Weights of a small GPT-style language model, trained from scratch on English Wikipedia.
Training: a variant of SOAP for these matrices, 317M tokens, 4844 steps.
Each number is 128 + 32 x the weight over its row's rms, rounded and kept within 0 to 255. Layers, rows and columns count from 0. Numbers have three digits each. The size before them is the row's rms in percent of the matrix's.

# layer 12 attention value, 256x256, rms 0.035, rows 0-108, columns 128-255
080:153131118127128132107150106168114133115140083132178108052101092103089103149151091039072151101130097043083132128105127115157176128111087187044104088141121174154158139157162134129122099111130175105107121108177167181087160129162143107214144145120099093098111082171115161108160130117107153107153107157153168117163141089090148123098116118119155131105112095122122057129064169071078181110106
081:101086122141072156133120123143139090113139084079101067153103147098143086101141140164160104075140117125075139184112117193122104160092196110141178198127143151111121097103205167125164109083117103144111093094151109158144137112114087051168093176129100111126107159112078104158147093150127067082105130038125113139159145111153132128129160121091196106120145107101125174103147101160149198161097
084:143074076183162057105138122099136118188122119157137140171101161187098137129114097170183173152084107138145124101118113127121126109128173118103044106155067154199113149130167086137081100106149120119125122181119081096187131124145140114150129109138171089142136083155165111057093132122116106091151093137176223105145110085128215135169105110159115131176109159157155106121061088110104149122134
081:120164151080140132113065146112128086092058107127094143138064113142134164115103135092122131182081147170141108118138132142122112164103128144154120142135192111116075151110107133118116134137159168125148123098168093128108102143168098151124117116157161117172143159136046079100132132151150164098110114099162160101113083110161117079157123054190114182156090077141139082147078162136106148166127
080:147131133127143132191142103172158124119156094072106150170090117090107115178091041144075175174144089136126137121090129194143140124083178097143113154165134145147074133123117091109065089120217087097130135110038151121150153135121108139127104149153099117142117122119095132171142117153136148118124178169146177146162149051130167115101075135153046073230095141123177160086117091160083120170113
084:125172088110082143135160130141095123155110124094164149168107088084117133108149114096109190127087176107150076105149123111125094156140149127158137124047159137130118116098151132115101124103081192190119209116165160118068103166146119161161083136130170120093170133089107085124104164075117111177128170140178134128177116080175108124106122106057083155124077132054143112092127114117135151164137
078:168118085119109113111085157101148161078097096123123139116107096151169095103132116137109141101012103107199120130162096156149125101099136105154089078107130114115082168078125071153056136122149179124096107123122185127121152074128109136148145104188062103119047104069135104140173113153120166102167087163132117112081112171176121133084137142174142149103119124152160073147168172153115127091106
080:058132151087123152156185096098101127092128088203137100113125128124127110127134178082125096123082065114150121070124107165072152132108058102186141139133094117070068162113090083110123078097168132167095099092131100105112160089113124080068135162136020112133147166047177105092118135130119141148167138090100095110132097128135107147145125152115179163193136077137165103150165186099106149104118
088:113135137142119109103172136134165091115187127100079123122083111118123132160129131170152121196135116126187090096081109109174181109150184049144096119141103182119129207075095181086145114096137144102177119150108096120153111144137166181152182112158126125158112163155187074182136134146157071182155112107104090136148143147110122174095148132057112159122091184157080111133138109158108071082119
087:157103132095157174149184082166154054148143128109065096145088163112189106159170111100113138146191187123049121128124111127118135128133124129143167148142136116197094153143161104172130114085131100152237147162158120151081175092110117078060143177129097131148104104090097099131111135108087146081128144106144116115130138134181070164175080077150119117138124097090146071117184132084141148106078
081:131145130076146106147090122122154117191122109124121097152140049138148106160139140088142111122118122108124109143125147145106102093160125084186157082175177183152142134126100150154112095091147132109133111157122117108169132121081103105070120104081112056146147109168143132179180088135091150143132190115115223113151143170082160133111080101162170099035113149136145099097109091135142166139035
080:169125127132146090144173095085132112119157137075027143092170185138100071080101073097142126110203144130118128173065131110131149106123114142035116103166121158109175157072145113172141164115183146144111101129159159107062141123154123129161082134128140158109105198131153161085142169097081090133124161110135183051138209147150163116099206168164112125114151112116109106139104084127133198138118
089:182073100167122088160194133111132133133114132112089099143155126122137102165170086090105151143137159163163142136151087174143154148124160133111108139167127100090182147196120167123166166142130181153120123101103099220067174175112132153136134181119176101197090155103101164142121079094106162153171056115172148149190127102099136096111173106125085151123184094131143176141090157085103126104113
082:138159129118103176108149144077189102115086153145172138104120090152182088182121102158160087144138148163124169176176158103068085110145172122064148092143134130130144142098136142138122136169127141106122178086138109166130111125158116076148153145086160102093141112081155116140094110112185100106136240165072093164189107154139156131084171150129169144144055181071094116169190137109109181117157
081:154109085152113085145093092112145116109143170061133112126109120167128142160112088130164135116092074151139145154125153095147135156171151149100099108097110124174106141157136098138112172108116097100108178158119192144209121097136078176147158123205148123143111098110082087097068124107158185094109112189190104144092108138125128086145136170124094157176128162137146154111152038147112158144184
082:117181155081103161091106096101099064118096156118141109057135161153135197120106075125172118135084147091118105132078132179193095117090092115133143146123113117141177142135108143140133076167118101085165081163118164150098139160119113140139144123119040151164144123161074086167086158085139122110100080106164091082075129101112194158151109123122135096146173122130094163113116093068103136158067
086:113090098148119112122166119134108127165114148128075098098108182133130105158104135135103145097096078154073118144087123104147094101130167203123090096170153145126140075160131135115141119126168207134099092090132098140095134178134138103165154123106145112181117108136150150140181038090145102129101137103150171143119106097075160083130104133113121097133094108097161119122121174218158090127174
077:148118151141085137161128045148114145122120170156123118122181096132178110139130096139119158109094130059073113052097117129158096154059184153079137129153066139123118189095118188123142168147185101139145196100168136146135133130085148139067092161166119095019122162119170146108104154090148126107129146147109109180063096165148110139120159120119099130091151153124146169136101127134136097122055
087:176134191163147083113160111125130141112125122152117043137202124116171091161165166117151097092068091124118146133111160072152148146196144121066092081110155127137102166168143123115099109147193147183153149150098152095145139088135172114134154135095100078117098112231108144113073106125118144175109034135095129092121094156099180129126110077114112130117106113157142146146131139075138085136122
080:173090121169070139110110124201159155122162145162106189111132108076100164110120107097156109145079191133110114121147118151113079138157052168117113093143078151147163168093132075092085163120089108114099127114116120141162128138157120078180123117121106190133154087144136139188054135156125143069086125096133121143111099116156117127173106085086173118136136121069153205139097091140131098124125
083:131155145125145120130120170177084118054094131142132093179136133135060181107123089159138116120043119152163122154161142136101180134154149089043110142082126068073167114148118140136127137182160169145131167186137141125179121064140112167128104152122119132125130152168155079175112152087147124085149123150112088182154094150111062213145163128077058125164143079071102133178118144179129135167102
082:077148102124128148128103182106140077159130195162153173135167107125140151091140086151139201059112098127125090172136142125079127103142107197143161156093118146092118122075131178092177102115179125090077105172114088109118159119146156144131099113143157149102097097132164170106105145122081145120060115106140119116147152059158063176182107077151139169077120105139145067126197112071144139124098
086:149120128120145135166176085051137151144098153104120142159107113159119120129165178145105135118173137095164093091148073148149129115126126106182131133126116132106157130099163081164097168097129087178103116132096087114144148141191068126113095088118089043123144121117162131100090174111048099115162116175078136118117103180102088094147147148190066083086145146129114053123113143100128112164230
088:140131144082139189167144157134145115136118151172114114143117147142105116114191090137070151151101110164164140170144140135165105133106165042186140118088135083095093156118069189127115151213093077105118129127135070108146092072062080117079066175100162152092197118084137121127123101061133202099118142167169098180094153119164061176073198132152156129110121142116082139151132118134137169189119
088:080118081188129139151166115114109103095115101142108133132102105146118159091152129155160114102212101132105170179153162121113188099132127118151161162097155155175127118155140152137154223140116085185121091111142156137120052133137147123173140083091135059132070136122152125094108121182100122152078160186103091127158147147131091144103133109189123138099067131093071071143127218061129120189139
083:143195149137144167110185093127128153088179120193165078098141147166098132134142148132112188057102098098121140129117118127114146132140120066138143139087099141116133127114107175169115130174103137104159185154098131095114171140144094161080145116140142101195149116167136167150134168061105114179061154117152094123123121165072097060158128099079117130103210063107158154120124111128076087107116
082:199142119132104111134189177136162137131126130075083116187182080162158135146091092126117111169155125093138122214052121055118113104139118159119119105068116168157142114104082115133079153129053115099177103098149092063134130204163156180178120083132118140185148163127129099148070135102209124134159117154164102127122149135141169097096087121140159162063132153116097074181094131134151124133131
073:073112159121132088154091173130100137131110086130094106141072107071180206129151133197193119125112160184180048148135162152100163116083151183134201105118169073114143136184136144140175127107141145076156156097131167128143143105080124096153109092136111097144106080177116142085106122142088141065103108108132108156162100150143140159136131165132046130088122156119125132180178141115136147097136
080:181147164115116097130117113154139157132207079075069125110129119176161129163089142149143148164141109093118127124101094183144099181173087067094161105119128096132073135150153068106159125125058138129103091082157175160156177081086141158094114170152113129110124154091140155105198106130164116119116147132166070079131165126140137109176179105164077158074107121123081189088089045102080146155106
085:118129142120113120169120136146148117162157127155112064118143128161073071078119196159113147147109148121113159084144157040175181131102073147167107110160126102152135167109122116174145144169142111202139191103090170122120129158102197181054153138118099117118117151111113146117120063148062108203133145123174098147062078161119149113140126121077174117115118067144084077164078153126092156078151
078:088147127133143125119099138177125123153179079130107046134101071158155143171169137119126130118064038076129100099100124138101195170189092164115139137108118087133175073101103108119168079139097128120184139128059114146063116082079132166115124074149129145132064106186105148125176100128178106123111121086154167116134111093175143115152132132115132137111095126137141115131110134138090117068180
082:175072117111137122108129129081196115160161106139124141113209116118116098127124092104190130158137109146146130088111106099121177063177082108131088082111107195147135142139184147124140120174100118095160152138155150149122153080211146121183105084133132164046104105131127092167101114168152156122144077138160100100135177102075157161119155127145088151074114195155116079160144139156160102109036
082:125103177107088116111142121085107059101165097134181108086112122089122127137168224114193120149145071100206123141171139164177113175146166158160015166216138150117115130194113116119103102105163067063125093130124186209137089075143075107117118112153135151133115110140119139070147111130165096107117125099127125123087148147125081122136119128107124133178133134133068112102081133092169096169107
082:113120136141123148110093101072101189099200129159190131146104118132164131135097132158127145105077088208184131121145159149140119098092095142161142126103124122067154162066094174102126134109154100177103096176152155155100122139099159120109159165135123118129052121123090117080116145059145176165127150127118082133133222102164109166120088149106159129161112118134100127123125094102129155125121
078:087079140150151114165109132179145138120097115122136135144133118124126147078124117134120093109147146176157150160090156163102140134134077114119059192103113157176137139083189173076174119181145113151054084087154183137109167111080115139113126132042143137153180130122146128110152138020206101087098126105071130109065123073146120075140174094103098083101085155134130121111163134136161075127113
080:154148135099163114137121202122067147108078075116138115085175077154127132140112104156127110104119158109134151068100075128181117214102194171138106088134117115113138192125136170100120111139122125116152103187098066140076142068179147179143122084136174111126173152147139163187109061120116097140151142161118136132130113054135141087156126167201110116209166160121110084094125122138087161153155
083:153111129101142159081138088128123176094122168166111113087161110101141134100114142135140153118132098168146105088109083101178160162207157136094143095112111109106120120118140104120062109107133159038156083131184138098221173075089083101108080140153165189190133184116092111161098090165104154131130071157194112134118081119172109163203138141072120146124131109176103166134115157082139154152071
087:114068136138111101138102097109145088129083060161139066072122180191150175124130090087120226103128130064124195140148112140158152163161146175158112101178146156143146154113186142134107124110153074152024134118130146111115165117148119116146094122106092139161151091130158143127176133120145141118113131152144104119117112144129106058149093110175073113119126167122173128136166060111134177135129
079:135151116057190154139133139117103180139094080130114144162159172134126139107084062172174127100169168077142132088115128111110081186137187150144143188097119147137163063113140137136145110113110125184176103104137156186126088121101169200058168081036083107142096087118119186127146171099135140089131145121089072100082096096098127189053162122146122132117149155107111118096132155146135185121118
082:108148123094089149109150156114152112123127152114125089072124106068113096136076098135097131154038099141136088155105218150159134115112169138137106179154132118143152128087135105125147108149124198150154140163131123136123186114130186122100133134120110126194105101111101126113139102123088123141153114187127063141168118121104142168098144114100117131080124139105017114181143115109152166081058
080:121214097150154150176150055144108075151078119162096116138128108105112141051138087124120177165198089163106115132113112122098075181099137135159150130100132138154141170107137136114085101116086128164156135107176126159106191082152092165135128083160155137090159155136159175086186112188133107134102133133194225176106129117151083125142135118098124120129176167143134157135149121129130135178097
082:123164143070094023081142127117157169129122156102140117166104140125121119031124131085146145179164131131106122130061167134104087100153067139124084105159165176125126162117093107150103099112137176134153111111130124144171081164110112102154182153102118125086085125054171103152121131144091173183121154185153103166083172143143137147078128079171109138129151093104113172087089159122096180179134
084:099144149152132186185089143131099119114100102147141174125135118135125034175154095181140184165126137106166101182145175123107093121115088146121195092139073143072120113117178135090184140125161173152115124126102080148129081134089088126130096164068145190139120115122160133152132158105122103090154156099101112055099106186188140126196139146077119122105116091105133127140142051149133134190161
085:125168108116048107122124128173165121196122130065085089096096100137140149112179119101111137154105138110176139165126179073118090114099085107122106162136134190133153081152135126115127119136071136145117109157177144139134136175054145167073104169108134133094179167207147110107102176156125182145130141149108137135161124150124120143241105165110093167107159072129100173115179179170140173138117
084:124135061219133192138134043123071162176156117095118133112092124125145158139085166137131187114115162103119128188148136151132160099061121141109189104073118124137047157079144106161116153170154033074122139072109140167108134091155094098140129104107071146110146128117131136101153082183137151175080118095156131132109156166151091179107130126128120126131199099128139131118106060112075140120133
085:165140082069112124144106132161144140136113087162196153155150142167101113090116183118070139140178069155119122118121123108151113131071109195122130114079150135122137087158092130108136146066100051166075077098096063096172103180074168203123104124120120150098101132132144153109180124192100123084115137080091117159144131101128127140116150098141148172177165122098140099113154139129100152108147
077:181140118142151132141134143116109115064093069199097147155144074103125088072096113145103133142141148116100067173098133164161118056134114067140118086085092177121127173116149171139133097160156149137170140157100163188063097130141151141120139152127148106122099101107120144099160121069169186132128085110192145182088125100165119097156147138104179152047144194110139140150205094129130113063142
088:117181114106097112065172158103145074121159089122131185127131099139115128094107156121145176095187186119155193140067111141061158109152120086132165099166207142105161162147160087151135174103183074159170154148210174184152102137150131108129084128096127145089146135166131123115147169159111101059134168113137153155139044153102143104107095153159165082133117129115183110064093130122152110136123
089:113095120084127178153137115145084091159124136072152174155092134140189142104126167167169173176089127122133196206122119095199094162157169107154140145126136152092123172118109162108145164126144131144179158097082070126130139087152133148130177145123112119165135080097113087114184128145139088162119180202101127153076172117162088201118131131164120158095167135131139095151138098192190116118146
087:106132109087152064119162145176089177099176153103100137173171059141146106141159119144136105164107136244188095119130111050073157113070149051132170164110158076113148135090118075088156160089066057138083089108094108076073140135130102140142152121180121159106141145127151157122138150085144124126181104160176161116136102107105137177181138113066091139111101146137147116190152091172115181089046
081:169150174139164129149118170119100175134130192086156158175101061150140145124128135117169136181076124150122088153158081121129054128107157143096133145107141158101079134120196083131110149126124111151087182102123110126136164131168124124107129116224116135158166119113057165092119115123172153122165184154101120120092105093106141129179150162118040077109122088116137105221075137116131107164151
086:188137082090095155117136125145156115149129058129154110072127160080086120113133153130094134122138076157114120101137160106122149061126112150149095067135135161181093108089134119136136122102126122117104132110062101141101140178135188132120100125194090072100105178186110141134122162090153132176120109147130048109110179152174134123108100144063089145186135168142196131142166102205123153110171
085:107109138131129177184140084149121071117152097189127153127148098135146140133124154146188183089111155141200088142176131171126103171146120146178101139172123167132125171122135096164099173137216116113120156094142100104102076088125170126112043143136127129144131145139119126088129131171119172114153077110155142093166103129082133158113143171115126082155086145146181145115105162108096174137095
083:161108177116115088134169117093089103092128128127167110112105095139076134181188177146067162087146142144133199132137097152140135096163128174090091198172156144134127108180098119148095128129174122119104148168120126137146108137114187176133101159100117130112117124083173140144118151142129067161167092140111133195138137080141132184052083155163149125112118108102158167125122104112134164170121
086:051153122132144193106145125152134191135127111142097084181119065113091126208160134079165116099174125162108104120099101118153117171168153149132112157123118120112168098163091110086086093092146130081138122137095149092080158152125137124174062083196147103142178136104133090152174093151098064205138114090166113078170060103104178132099095166110117118141108184151139097177123117146098157115076
083:110157062143181142162132099140108148153111093128083153097081154190120151114127128137178177109190129091121128129150118096106073103100170199104125109140148165179155102114133133185143125105083131144137151111143127167121079151119156129120129133085125175113088114086072149116149144067099084172117080137140087116150133151163107191147183107058141148146140138123090047097178170111189088113121
082:099132159127132134109136140134141141177145153104084120090199126145125155140154114133198185151078133101139146088110121119171174152168134113099095144117111124200135155134142053167061179154152121110096108094146092122091125165082124144103074141124149146178079124086201129159140097088096150078120092104169133157174178070085169080133114136139089144144112109132166104181143143105092151115082
085:132130071077052051157108136103128122154097120185137106133128130142087133189166111087090138155078115122124089129111109133167166124134198072089137110073119063153186154176124168111077152090098172139096154132152190147138116079129154159152075158134171088112074145125137174109132112142109111118119142163118172156131112099177122155140080110132154113144161100122187137156109142203094151138077
076:089152154214188136110167124095136146131080143088127128143128070125138129142070055136154102200143134118112124098128120156153157126117128103130113187115132142127139154164135159156098091092136106154178137104148074068154134083097114123157138145162161053105152166137072136114202112145088060119119076133097131093121157136143145119107121127106127114084097136172133136098071128146130136206104
082:178086122135171074133064106130048119163125154078119163075092161094162099076156134153141106124154123126129119149157132163134142089140161134111136095137068177152130090073129140096155086165103146065098164132118218154100116176087118129061076136127121131139215168125140165179125124147105101101068096149100083068069142115131123080148121090126133100118134130164127159093129145128150101139154
087:160100182122117139153130129137057080128117094117147151133109098140109171191076149146121150088103135097118129109084090130168163121122170171140052178136161109154122114129093114116095077104106086095099073115077117107117134137142106232122129137130199111130100129107154187123161096075098152112110107166122165150117122147078124132083064144169113148174168152130184098135130153150108057046157
084:136198072158101099119179109073194188092153142122192143138071173118142106122118145151105085149157142122129156091072164112077121141097141122072093144173141160120125176079122126093060129172063116122124172114108146163135122161088163088132165142104092137133090144196159136120172094121138146095096081159148134147112104110113158099088096123144089148100139097147096137091098182137092077151091
075:077186099193117156127082126186120116121098079131166160134156120151160097102103126114136160116151105157183146093205185086102107114126119129139153183123115148098187081171118106110149144164104081167185138112139091145117065111106178101142147087105133097095137110155137161092159129128120128087083152097206163077163139159115093095090066104167105119179129131104099095142180133153165134147111
088:127125139137092203087151098135171170099125114126142114126129132142138091143111081093125102109116169106093143087068204125175160105167125180088166153189115115164142136150078118101091133111160113169140154148167120055082089105105142156181107152175131091128190087115051089148141101121146112101136154142102133130118114033089106089159165099147083112168175099138144103161155087134195103094112
106:151152120141146161110158111138119113091174150125130083177138189103139059153159119160155134107109116100158152081147130148154209103090120131081134127176088165147115112143195168085109085158127093195090110154126097138084166112130093124144115133146116094103111099148161186092086119141161061151109156110143115101065128158120071142137126124131111150110090178077122101079141109157156190128107
096:197116107083104140087141082144164091102109102085138133121117128120127169106155074086161123082110138127183085064121153152094161106126066095114132139181110096125095111135095141147122104123136146136126106087110109138063111105156096148062152103142123164149110127184122111085144154085197179138106114182085135155137144142137113170121072135106127110073092146152215155173036150139119140139126
088:158148138108115100089213117073123154060185113148152110097106188141137171125103182105156119132171141195136069123169085111083134160150148136106127131105155098157115178040157102140124184150130104122092141118149143145167095128145078109136157164126150110144146173142166138111135103101143070066118113122170112190128124163114113149123131111110092091113078165097112141126122136118092095209180
103:089130036132133157147090134085179183100137077145131143134186101165103117124107113166050152101161117141090104100063161120125135167084091136126105117151123174137166087103092151140155120161120138118143104144169123137124084161113156184091122103113161092104212049097088165142173104127178189100133158106175119156127112146109160140084094133131137139086126168155159089144128126168142152102160
094:119107150072160051055104069140126098126090124201107106120112129134100094092169185122093157082146112130166147132149142188053139127101095080167089193109118126175089092069109092106163093116114100104094088126133113115119165154138118109079097147105159186143155206121119151167172154087110180065177145165101162120137100116158132151098117150107095111120150151143099144165134151109120193180166
087:097094168124096168137088097170167103098161135106187145151161072149153104102123077115178163093091048139179130090107109076155106124157197222123184162126115132187170100217171108140163106059167122117165113087106118157120129112102194118083119152171167142155125133107145111107055118156104065150131158187119106077100118083164115149118121143143104171118129100071143121169079176137142104173171
091:135177117110095122086168139204097101047128116148086157072127075195154219095124131128109088120131099159137160115120171172192130146125133149091115094125109140108086110111141123108121180091192155112154130163160167132112168184089134111111134081084154073160096154133113083134207130112173125180096108092142116154160084130124153107097092200123129125221148065144124122138133145087085117141158
097:136108149125139115121133167104132052104131167095117142095177118148122154124081126151137071114047107140110082086105135093140140084123061149126105195123094125107068198097143150200134168130128127128136143124129078100184162157115200093104145137105120118118099187160120118141106094199172149151192164134107184106144137137094168090137105149167100189138178145155166026171060151084200103110149
096:153122172176164119180175174103125154139164110143085128124112135122088184142143067139138166143148128079095147169126130130102080132115121091102100137177077142067107111058178081105150092132145095130151147115154121129155161055145102105129103099100145102108126069091186141121098165112080111144137118064116142179108110134120115094121162109154134077174105111146162162173089106170123137136069
096:074130150123104132096135107165138148183077181124164135142140152078118175158142152099128120130122120138103109047184147125146113154193144192117122098171244119140166133133095169173075088092115068085107126093103117095108107174149124169137068154136116107122103116137077142139115112084099125150131105151138122095103126141160188112100058122117109120091059148168074147109133203091191142146154
096:120163079196138185105117076161085124145119164151135104100094114089154116158151121147159086177095142116196176075155112098152126063147132122091141092114096061125134096131101104091127149192169124063135097137132125132183173128120139132147058162131055174123107140106115147117104117131133133118122118100130159149122122106090093117112138157128127160175103159127132113132087116106129104114140
091:103103136068166162138100131114202160111139137101101067174177098091132100151161093093197153198131110068151132126157170128078098172079178127177153147126117156134112146159156122089091100175149100137113106095085134120212101074138123135141118176070121150119179165125099121095111138132116128100128073094159138157103152119112144134122118080170125088113096127149108135168121101099085102111139
091:138117198136114101106158128136136165108112134154090134161198114151106127135061086074086124175159099122175163099099141143161067149133121134123107094132150098133128099110118134120120129146079075106089108140148119149145119124108091105104139086046140105072126122151143111149141159129119129174135120119088097164093125123134168107186114131100142146114083121156121098132082127165097184146213
092:159113110167141156109113106164148111124109112069167142162087120135090155141092050190143084161095116122067097119130048094148132156129181127122094128140181173156132127117066160142141133091178080051175097156134077095137121085094118117147120104115124115169115134150128118151150103135172126159195155112145118113171140113100079180161083145106075158222139157075131154127117136102148189164166
090:131139124183131146158105080146109139138164124097135082094125123110157160124136124132132138136117112190178071116151109163174163153111046115131047164102095083157154141184111119169115123118121154088125130120101082157128146079152058136142146138129111106125112182147175122111187083178088103107129190105135107164139176163174149129114155174154146131077092106168118032100156152103133108170175
093:150097111122062072133116122094210077119106073149097200151133078121137176136116116136159070145170096184118147128075091136130184132108099111137108175150142113094175142079146157122191138176085120116103130110068117109122113109144128118128123158121110161131127153123112121143119133127097138150126101108078159110124097117115102148166132098135128171111096177145111197120088098121180163123116
092:078166119173130189113094095085099159096112141136131152110058126111058155120118115128088167134164122142112125110144151116140103165109071037141074167116081135119139110136131135156122095121160181074083077157137103147126046170143073118068131130147155107079147147110104099127108137139123075156122181071165175100120104176126146144114138092128200095094140158155070123098146097081125087123094
092:109164097095145100131106082176156139032036120092104119093203118162108217123082139147119118076172070131156077138095123143055138115157139123138082154085164084144102080144174174142123145130094081121127137116153091159122117183127122090122159091125136097138129061159131115175190083133102152120142116124122136138102076127156127085121128109150119122145163142130075125083144143130157070161117
089:103180158164080148077124122125116066163130163115132104125111106110074112094135128157139155113134182167095094119134112205104107131132065106094150154114149105178135120114120154062139170128132103092114156064140129118180146100134134125132127075050132124102143082145069079098179155143187133161141162150132120101145118082110174109125109134133147088109055168150141094150114105153093173163126
089:126121117100101135141120150158136117143139127105094184068143082158153102070133133148093122106125140126173077147100092159109127172166090122127154152238141111111110147195174109117124159110147120113139123090155103077177144114124138129073135172097099113161080119111155074103152092091123141184105131133198146109182170116147166085178103111136144162136160138145145166165070148126219116146093
089:156104111113150158134135135159124119139091129128125106110107129077088101161134097044084124179159150154108135145114116107136124137127112097171053095135147129119142160137097103138153113149154153144173153124149174111154107098125107121113110117142077102174113139120083177144111180137142070106079172093124111167176176208195198098098129117098127088100128086129107128117089113109196117197138
090:164157081080110121194123143059162158124176156109100089115141079207102109123158105128134149147105147076161108128092126121149071135086092124142162146142120071148135136212132157112128123152119088146105152124128097129084074178141117126156182109099137193128205151151080150157130115106134087104177113064137134169136068105097116145118070155099134142151152124110173133100150143167117138055108
094:115154186070109124149097133116159136101087107113135142117154094143124111116100111084130093094107127093133133215120078136123144167091186083129126130126136139088124120154089134152100121057087132112097201128142167112140151142158143141144124144095148081145219087079097140129141130116137170102053184151107092131118130146121184134133114096152149159118134121128122138114200115193171202149126
091:076094146141190111124174109107182160108180134118103114153082100122145072146136133141088123102129119156098184159107082101153129113189142135187101106118110083098169095083141126102108061164130122098143146124115131107127095143114149103148138118148036097116159104143160147132135155122116155145101105155131137186114131154105119061111152098157146074078181131145162134114104054138166143195090
092:156182139126101116059181059128133109126125136129163128114108178144173128103104112128090165129121162109113159177145123108097161207140144133162070140072166128124118103145119127166131166096061096182112120116140200099119090186126187151091113104123187093128089123146108145092138120123100136105089226127048140101154128120109139147190112142113178125129160107041125103155157185112110099118028
093:096081131143161155141132163105095124147105137134105191128143156078113131134113109082189103150107119125165167077146067136184145148153165149127154124186122124193179102159128133128117155111174130147117110109136107137083127126069157205102147083173164167189101092153130156173150113145147124200116164159098086121133110189132116108105091102083118131077163095179114066206107163159175063176096
092:119106139172141129107205079112180123098173054106100121116163117092142090136151118091147177120111137143140160136154126084110099074069104137200152089154162125161149160115151135152132161110101134082120152122175173132158151119049127162177134118167129096144111152141157139082140097101134119146144171121063114164186097104151138096127117122104165067216122144166121162119067109046091186156110
093:145162144137079160090152104122064130115103116129100068137104134098134154107105154112100117184188129112133100110100133087111146103069133111125141153200138134194105112110080140075148136154129087099148151104089077139034125212095141178073098134151143138132148135103138094132134085107138088174116173147091179107130137084065082123123142096112128120140183091126078111160151100094130183102118
097:155122184133115168100134128153149145152117131134116119130104180074169155118116158117145133101132150136128114140147118114123195137123111099128098097142088152106089141140148075099121119137099158106135115101142163137170140137144183080076114115168131166163123170156139135168119038146171123138145073080110135122100150066095085103097096161101159143125127106148143140150140157196110112189158
096:096146117108133132111181106107161120118156125132098122118157154204145154166153165123060170111050163141087142137163053141082124134103150142179147137150173147134127196112143170150075159128134166169161138059110078111099112105135190158089160206128111125134136157121100077086168104059158157162123133147128186130148129168085181100114155135066135141118096116133107165152180124121120189091175
114:181126158124157108120166124105124177128085187165082069168129145157146130111197173134141092111155167168067122074102090161157117119165144078123101068129138094130139183123161134155141096155085130143156135155088144145127179123086141088158108158158115129106148148134174109077124075155110101075122083068125126144101170137096041167141169140156140174129079129163158101150118132138112110128156
106:165115141154145026166124146103137161072170112156087068134141144110170147070169131108088146052129171075112126123160148194159102156066102085114137123133160046140104130100131207124142114120134072156118106132129199204093129146137107124078144138140150137124117154093096110156106073111145140122132122114130140175073153134104130137187149140157154097130144168123211090116147123120078133123129
092:163104161106161132193125038123148154148068193100122122151106152126172114086131145125151153095172141160107119173085125122099112129111106161163179108173116080067128153079117104071110146137202169096090154146068173162118135130165130089104175118148118125092133162109126130120111108144103149128116096144218155151096150134162140115131132157093146097164079135117119097081085140144111116121122
103:055197163118107081095104134131201163113123138130160108056158099148107112120132172089144101121101108086194169173164070121106137205164121114106159120116180112126150124186117138154157192116127148144112149118100138139132154153142057127107126113156128168164121129172132143185109151140144130142087100108144148097153105139095154119152191145121156059126116110131141214162106204147131129128119
092:105146149129162130114121128163072064149135069115197147067100170157129202144162180170193118113127121170126076119120155090072137099141150133197121119140114151124109153131085120140178108139203151144136133084152132091149119087145112148091093165168133096163140085095128124158121152111138077099144093126102107149165092104085100132098143134091117130135096157122136101176107146099114088134096
085:118153122102121077200105128127163146156111194165152149109162181123140146095153088158159100152156139090043121162160100199137082145070131125056175119100145144132186118124184144152161113165097163127138131168096163150111125142134104125176122128067090136121199116133045130111161106102087132110120097073145138183124126064169105156164128105108166117121194166120100101127165101175108166092121
096:116125153146197100167167103098147153152118143069121126126113166137173111121113157115145161090116158165109142125165145127111143074165171072125158166172087175102106129103113125132047106141140132140168117185105169140174129090090100085088111211111042151104083152127204116138123087103156140171138089136152170100067094110152159132141117155134165158139138160120093115129102157142150126143127
089:134129132151145139160122143077111133144131137194142081172104138139124117150086138114171092103148166145170135098119144128103094103115140121142102133103139105134136172145137128159084107168112109087062055132139155114109178164163082089175102069091181173166122170091139167136166107061161180114152063127134133128132111107156087126138164049121108130147147111147142104080108144225173139140148
099:093145130100140200043165155195120109145081185122143121177058156081108132084085164129134125141154130104130124088096119115119126128167135128132096194168162117172138157168115101132127086106105130065099090107099151074146154090144111126159115085175123123160111077155125124115184120113142101097100156203120130146109139108106159168120139113157126174146024109121135168097118144144148081106139
096:139153063153103072129086153116192130127091080177107149118201123157080109066147122177116130154131092110154130097125143121158107181107095103137139156104162149134134150043146127139133207078135155109123159130049122113146144201091091128112135129168120105123169127126170137127176136145064138105127097126155100161027149100147159120074167115161142095116155198139182122109135168121123137146102
091:158099089147160141112127122144063087149181072195114138149075111098152089082112194093113154120141151066136079099111093103114143187145128116121107105131107095113074153087137140188130119174149083136084088136106116113139138104139119126160159102081084164133135117163148141183116153115038142128127150162023110125126088133119158158098161141169067093175146125105103086058168116143138083132074
096:175146166161080180068133161188115055180139169124088100140114157129132169114144121112151100127169137168207106111131085093090163142188092113131075147121131138134141103132103110128150107152149122094057132126154165106140129086165165135121085147144062118153095147160201142115163130122105093154134095150113110091134180119127084138110109124151187137133095110104146174114176193094214118115185
096:165132114235088172092158164087147141090154132146107130158112125112168123122107170221081094139128162137140125159124072148145113123131169162147123159125178177174102127105125124085132089138138117114120174129095112154101124084155171114164155197149138195072152133111146138075145098130169091163110082141081158111132103122075100118121143138090146141101122113131139090138120155152124116107073
100:154106179123173100169147147119120145176090153129159108094140140163138120097182110127109100120155143046086119167143166117169128175096148158083101112131085111120102154178143219142148147146080146155094139140092136133127146159123108139120117061115094153161196095078087167135146167095111149096136119078166161159140079136210092134143157148138136110138140137141103072104105099192122096093194
094:117130124104070140118115105141125142119098102102155118109110129121123108111100107099103070082150074109147086170101085108099109155086085125064164159098145083162101148125076166151130157126136169122147102100138139125128098143139128138118128109141178141141125111098043096119127167144089111119183117167074144103135186149074182131140073108083086159133123131069128139127166206079088154084164